From a checkpoint of a small transformer trained on Wikipedia: 2 heads of 32, 113M tokens.
Each number is 50 + 15 x the weight over its row's rms, rounded and kept within 0 to 99. Layers, rows and columns count from 0. The size before them is the row's rms in percent of the matrix's.

# o: layer 13 attention output (transposed), 64x64, rms 0.199, rows 14-31, columns 0-31
# v: layer 13 attention value, 64x64, rms 0.223, rows 15-31, columns 0-31
# q: layer 13 attention query, 64x64, rms 0.175, rows 32-60, columns 0-31
# k: layer 13 attention key, 64x64, rms 0.185, rows 32-60, columns 0-31
o14 114:56 68 72 65 38 46 17 57 66 48 30 47 63 27 49 54 34 29 47 77 58 37 21 59 77 37 34 52 46 54 34 54
v15 119:51 54 74 70 53 41 62 68 74 55 56 27 41 38 42 48 80 23 36 30 56 50 67 63 55 15 25 45 65 68 42 28
o15 122:61 38 61 45 49 29 70 63 50 45 42 42 36 33 41 53 62 56 32 62 34 36 43 57 41 35 45 74 41 93 30 33
v16 123:57 41 44 47 21 47 58 71 64 50 34 55 45 34 47 27 88 38 76 29 39 75 57 31 72 50 47 49 30 44 61 50
o16 117:64 74 56 38 52 14 67 51 64 56 49 63 42 49 39 36 35 52 46 65 65 56 35 46 39 43 42 45 78 37 60 46
v17 107:26 76 37 22 31 62 55 32 25 37 65 65 44 75 61 47 50 55 48 46 33 60 60 54 89 64 69 38 57 61 36 38
o17 107:66 61 41 55 27 58 25 49 44 35 55 42 53 42 82 32 33 56 50 54 57 47 56 53 91 81 67 58 68 59 35 33
v18 118:43 63 37 30 67 61 60 65 54 21 31 27 67 30 35 69 64 48 29 71 42 59 44 40 59 37 52 33 31 55 34 57
o18 122:41 82 45 70 53 54 80 30 31 42 17 53 47 40 44 45 55 63 38 71 41 64 50 45 56 29 68 23 57 49 33 50
v19 125:54 46 76 41 42 48 58 27 61 28 77 67 45 47 41 71 44 37 55 46 36 61 42 60 23 66 26 38 50 38 54 65
o19 124:67 50 18 72 73 33 49 47 53 27 43 51 57 70 34 64 66 41 25 58 60 76 51 58 27 56 30 44 46 73 65 32
v20 127:50 52 41 61 25 42 53 49 63 27 39 71 57 75 31 38 49 40 78 52 41 66 52 46 47 62 57 46 69 32 28 49
o20 129:51 80 31 42 44 48 48 81 49 65 64 62 73 71 50 20 30 45 60 54 40 39 51 32 39 51 40 72 42 23 48 80
v21 121:58 55 59 46 29 46 51 75 62 39 57 33 52 50 41 54 52 66 73 61 43 51 63 38 37 23 79 50 30 39 53 67
o21 122:56 75 35 52 49 53 51 69 72 41 62 46 23 28 68 51 69 53 34 61 38 55 53 34 20 35 56 39 70 38 79 73
v22 124:24 49 38 46 47 61 29 64 39 36 62 58 41 48 68 55 38 46 33 44 55 37 68 62 46 41 64 65 53 58 62 19
o22 125:10 50 47 59 44 64 50 60 57 45 17 59 43 41 56 55 40 47 41 60 57 39 78 70 44 64 81 75 59 56 47 46
v23 125:42 50 74 42 44 60 22 40 61 15 55 50 66 47 33 42 45 48 52 51 53 27 48 53 78 58 32 42 40 37 38 53
o23 132:28 44 41 29 48 45 38 49 54 36 54 47 95 59 42 33 62 65 54 37 50 43 49 37 53 73 47 67 56 48 26 64
v24 106:53 63 40 84 63 36 63 48 46 43 62 29 29 42 66 39 59 52 58 58 40 67 60 51 54 48 44 30 53 74 23 50
o24 111:62 62 33 86 58 43 56 55 44 74 82 39 41 72 72 04 75 52 48 50 56 64 45 29 44 39 33 63 47 40 24 32
v25 119:58 29 43 51 45 59 64 52 59 75 47 52 51 55 79 64 66 61 28 25 54 50 70 48 46 29 19 29 46 27 49 39
o25 130:46 36 49 57 49 34 85 45 76 48 50 42 36 69 82 55 50 38 73 48 70 33 30 51 30 31 40 78 54 41 42 54
v26 140:69 58 72 82 63 55 76 41 52 25 75 41 44 52 87 36 28 34 48 34 49 31 53 39 68 50 47 49 48 41 43 40
o26 136:50 63 55 70 43 52 61 51 54 47 57 78 71 57 76 28 43 62 37 19 54 61 38 55 46 31 25 43 34 48 31 67
v27 110:47 22 42 32 63 44 46 44 66 49 75 42 57 59 57 57 54 49 44 61 74 91 14 56 54 32 54 53 44 27 46 25
o27 115:36 47 25 39 49 51 69 56 31 56 53 39 68 44 15 51 57 58 55 59 55 65 29 59 30 37 63 89 55 27 59 47
v28 116:53 66 71 38 83 61 82 64 31 65 30 46 61 49 32 38 42 63 28 23 21 60 38 51 32 43 59 49 62 44 34 40
o28 112:55 63 82 66 60 39 63 59 59 47 42 59 90 43 35 38 45 56 65 37 34 14 74 54 70 25 65 48 44 41 36 46
v29 125:43 46 44 46 77 67 37 62 57 49 69 57 57 55 42 55 23 30 52 52 18 64 79 61 60 52 61 42 62 43 33 78
o29 131:48 50 56 63 48 65 25 36 71 49 44 47 62 70 45 48 48 67 59 49 38 66 70 53 44 59 41 55 69 51 31 80
v30 121:34 71 44 67 54 67 55 49 43 39 20 51 60 44 57 76 68 51 39 37 75 55 49 40 64 36 42 52 51 57 69 49
o30 123:23 58 55 43 53 78 68 66 38 55 37 46 38 41 67 36 51 51 44 39 89 67 34 39 76 62 36 41 29 46 56 47
v31 122:62 39 39 67 61 37 37 38 59 45 75 61 43 66 33 31 69 55 36 46 80 30 49 39 43 33 32 43 27 69 52 70
o31 122:57 39 74 29 51 36 78 52 42 68 31 49 60 46 20 34 82 62 59 62 44 62 68 47 50 70 57 34 18 52 21 48
q32 105:64 39 79 51 59 38 15 55 47 64 46 59 45 40 49 52 51 28 44 77 72 74 76 58 56 42 61 22 48 57 28 48
k32 095:62 41 63 50 60 39 46 61 52 40 29 43 61 55 29 72 64 25 20 68 82 52 67 85 54 58 59 34 42 47 50 35
q33 097:50 64 72 86 29 30 67 52 53 33 68 33 44 53 43 47 48 51 31 52 48 33 56 15 35 34 50 51 43 62 61 29
k33 102:60 56 79 81 52 52 72 31 56 45 61 18 40 33 40 43 62 52 48 47 36 51 66 50 47 44 59 53 37 45 42 51
q34 092:19 47 48 43 34 38 55 50 42 24 32 83 23 34 50 66 20 46 32 56 44 55 75 41 65 37 47 39 46 25 78 65
k34 086:65 56 64 42 27 53 58 69 64 36 46 68 22 14 51 47 44 61 47 60 28 36 53 66 63 61 49 55 51 39 76 64
q35 088:49 56 54 75 62 55 27 62 52 41 62 59 55 28 40 42 52 18 31 24 58 61 61 36 53 41 53 32 22 48 45 39
k35 095:50 54 52 49 44 23 51 77 53 69 76 57 68 06 24 45 51 30 22 49 40 32 69 40 63 57 57 35 23 63 41 36
q36 101:47 54 28 12 37 36 60 45 59 48 67 49 45 19 52 41 62 26 64 28 50 41 50 48 60 35 69 38 35 40 46 78
k36 108:55 53 21 19 53 30 43 48 56 54 55 58 64 41 35 69 75 64 64 19 51 44 67 24 74 35 62 03 57 40 49 74
q37 082:38 60 79 66 44 57 28 57 47 55 54 53 76 69 44 68 36 47 55 29 52 71 49 46 35 83 31 55 62 48 64 67
k37 088:48 42 74 74 38 71 25 65 43 62 58 45 43 62 34 52 52 57 56 38 60 60 34 66 59 92 47 48 44 46 60 66
q38 094:75 55 43 41 45 57 04 57 35 44 43 37 44 47 28 63 65 46 77 47 26 30 29 69 26 57 52 51 40 70 62 42
k38 101:51 49 43 59 52 47 39 41 33 83 66 52 56 45 41 64 77 51 81 50 28 45 41 51 51 59 44 32 57 59 43 47
q39 101:45 49 51 37 38 70 41 34 46 65 47 36 80 33 52 32 76 63 39 36 48 47 45 43 49 27 76 39 44 53 38 71
k39 103:52 51 38 59 60 55 39 29 28 40 52 46 49 48 52 50 71 60 40 14 49 74 48 60 57 15 86 39 57 37 48 62
q40 086:31 48 49 68 54 60 60 56 67 60 55 52 66 55 35 61 28 59 60 00 40 44 46 33 32 60 66 44 62 62 77 60
k40 083:47 62 54 55 31 48 55 32 67 29 61 43 35 61 45 56 44 45 28 30 60 32 59 25 52 63 70 27 68 65 60 63
q41 091:70 81 43 19 56 36 34 39 73 58 60 60 54 28 61 22 49 64 36 39 49 74 60 34 45 54 55 64 45 61 50 48
k41 096:59 75 40 37 33 37 47 55 81 81 50 44 51 33 62 61 33 54 65 11 65 57 48 48 52 57 42 55 33 30 59 44
q42 086:19 37 36 48 51 38 78 59 50 36 53 53 60 24 47 49 24 48 37 58 53 50 60 67 39 59 33 66 50 62 71 58
k42 083:38 75 47 53 59 59 56 55 73 43 63 41 35 52 74 62 40 65 42 64 58 33 68 63 50 37 10 47 51 77 68 46
q43 089:52 35 54 36 62 47 46 51 41 57 25 30 48 64 47 52 54 38 53 74 54 61 48 35 44 79 62 49 53 35 85 33
k43 103:60 52 59 44 59 88 14 43 47 54 43 24 58 49 39 60 45 31 50 68 45 66 36 50 41 52 46 25 81 68 86 55
q44 098:63 63 44 62 39 47 36 51 45 34 54 71 34 54 59 35 62 28 26 49 32 53 64 79 46 56 71 71 30 46 59 55
k44 117:53 81 51 68 38 19 29 69 65 32 40 79 68 52 51 47 64 39 31 44 15 62 45 61 36 67 47 56 43 72 44 56
q45 096:52 47 38 31 55 38 64 59 45 57 33 51 55 67 70 40 06 16 58 63 58 58 53 35 38 51 56 26 23 86 71 52
k45 090:55 66 55 40 52 53 47 48 58 45 35 24 71 55 34 39 32 49 38 68 67 35 77 12 63 69 46 29 24 71 63 44
q46 083:68 74 48 46 44 30 32 26 64 54 59 68 65 50 19 30 48 47 33 35 42 34 50 36 64 46 45 66 54 44 53 53
k46 091:51 64 51 44 41 43 64 20 72 62 65 64 29 50 26 44 36 60 55 47 29 58 46 56 61 23 46 67 34 48 46 50
q47 094:54 68 45 62 55 51 07 82 41 49 48 48 49 39 62 88 39 57 63 38 47 50 48 50 27 37 54 53 37 25 60 62
k47 091:67 50 45 64 51 64 00 70 48 56 68 47 55 29 56 63 54 59 41 43 59 37 53 31 30 48 60 53 56 13 45 61
q48 084:70 38 65 46 29 54 27 91 60 60 60 71 57 70 21 37 48 30 26 34 57 36 43 38 41 50 60 65 62 53 70 71
k48 088:36 42 53 35 22 69 54 55 57 66 37 58 69 48 22 41 55 32 45 38 47 33 48 60 34 47 47 59 85 73 55 80
q49 101:59 59 25 53 66 48 66 43 55 66 43 46 36 44 38 74 52 61 60 46 48 67 65 22 56 99 28 54 28 50 64 38
k49 096:50 43 47 57 76 55 56 42 45 54 59 45 47 45 36 50 40 20 78 60 53 80 58 50 42 44 32 58 18 47 69 52
q50 102:65 40 56 42 53 13 56 56 59 40 56 51 40 39 45 69 67 41 44 49 27 57 14 23 45 40 45 52 79 47 60 58
k50 105:78 27 41 56 66 50 55 15 65 29 48 48 37 20 49 78 75 51 52 70 69 45 39 49 51 44 66 53 37 66 67 59
q51 083:33 44 68 65 31 67 64 58 50 67 39 57 68 60 64 36 64 42 46 34 71 73 44 53 39 66 30 79 29 55 61 53
k51 087:36 36 59 64 46 53 45 59 44 84 70 42 70 23 66 37 52 54 72 59 69 74 70 42 48 51 20 53 31 37 43 68
q52 086:60 51 56 24 56 69 66 48 70 56 60 41 68 42 33 23 61 36 53 56 74 43 58 68 76 26 52 56 55 36 48 54
k52 086:48 52 45 62 56 34 72 42 67 29 61 69 70 62 42 27 53 51 43 27 45 59 49 45 54 27 24 43 64 47 50 45
q53 101:63 49 48 30 36 34 38 61 34 66 64 71 83 53 70 24 70 38 61 50 66 50 69 60 57 47 66 22 42 46 42 45
k53 097:76 63 43 54 42 08 40 72 48 66 46 52 92 68 62 37 53 15 44 44 56 59 36 60 38 45 56 32 72 52 36 43
q54 096:59 70 48 44 32 55 38 39 60 51 70 30 44 39 39 59 24 63 54 58 42 33 38 16 43 41 61 64 49 15 64 62
k54 097:52 77 44 52 50 94 44 17 78 45 74 65 54 32 43 59 33 74 49 53 26 42 45 42 69 45 53 60 40 24 50 65
q55 103:57 61 45 58 48 35 43 40 60 45 36 61 58 35 59 49 46 59 67 46 67 51 36 43 36 45 83 49 58 47 79 79
k55 104:62 45 51 56 45 34 55 56 45 46 51 59 39 46 60 47 33 51 47 62 64 47 50 52 51 38 99 40 78 43 62 62
q56 084:59 55 30 68 40 59 31 64 43 51 30 48 40 59 37 12 30 52 46 55 68 53 74 50 67 31 88 51 58 59 36 63
k56 091:36 48 51 58 42 31 37 46 61 35 28 41 53 53 20 68 35 85 35 52 53 42 56 65 40 40 68 75 50 52 28 68
q57 092:36 46 61 39 68 49 48 43 58 85 37 41 39 48 27 40 73 47 54 62 43 24 75 53 81 36 38 57 44 65 39 58
k57 095:35 47 61 41 81 62 28 37 54 67 33 56 33 56 51 47 70 23 68 51 53 56 67 47 71 34 28 65 55 56 39 71
q58 091:79 57 43 51 37 45 47 42 45 33 32 60 77 41 27 66 63 54 44 65 58 32 53 15 68 66 65 51 34 37 73 64
k58 105:68 52 38 50 41 26 72 58 62 23 57 44 52 84 36 64 69 58 68 51 55 71 60 26 41 45 49 62 55 32 59 35
q59 086:47 34 84 52 38 39 25 75 33 63 33 49 44 66 66 74 51 50 56 44 57 39 52 42 47 62 74 43 51 49 50 19
k59 092:74 43 84 54 46 53 28 62 52 60 45 40 28 61 56 66 66 36 76 64 69 33 56 53 41 47 52 39 49 53 56 33
q60 092:48 39 27 60 31 44 40 21 56 63 56 54 46 39 55 55 56 40 34 53 50 69 30 55 24 81 23 74 63 64 75 74
k60 082:54 38 41 43 37 67 30 30 67 67 59 66 50 40 50 28 77 50 41 37 47 82 49 70 32 99 35 82 38 63 55 54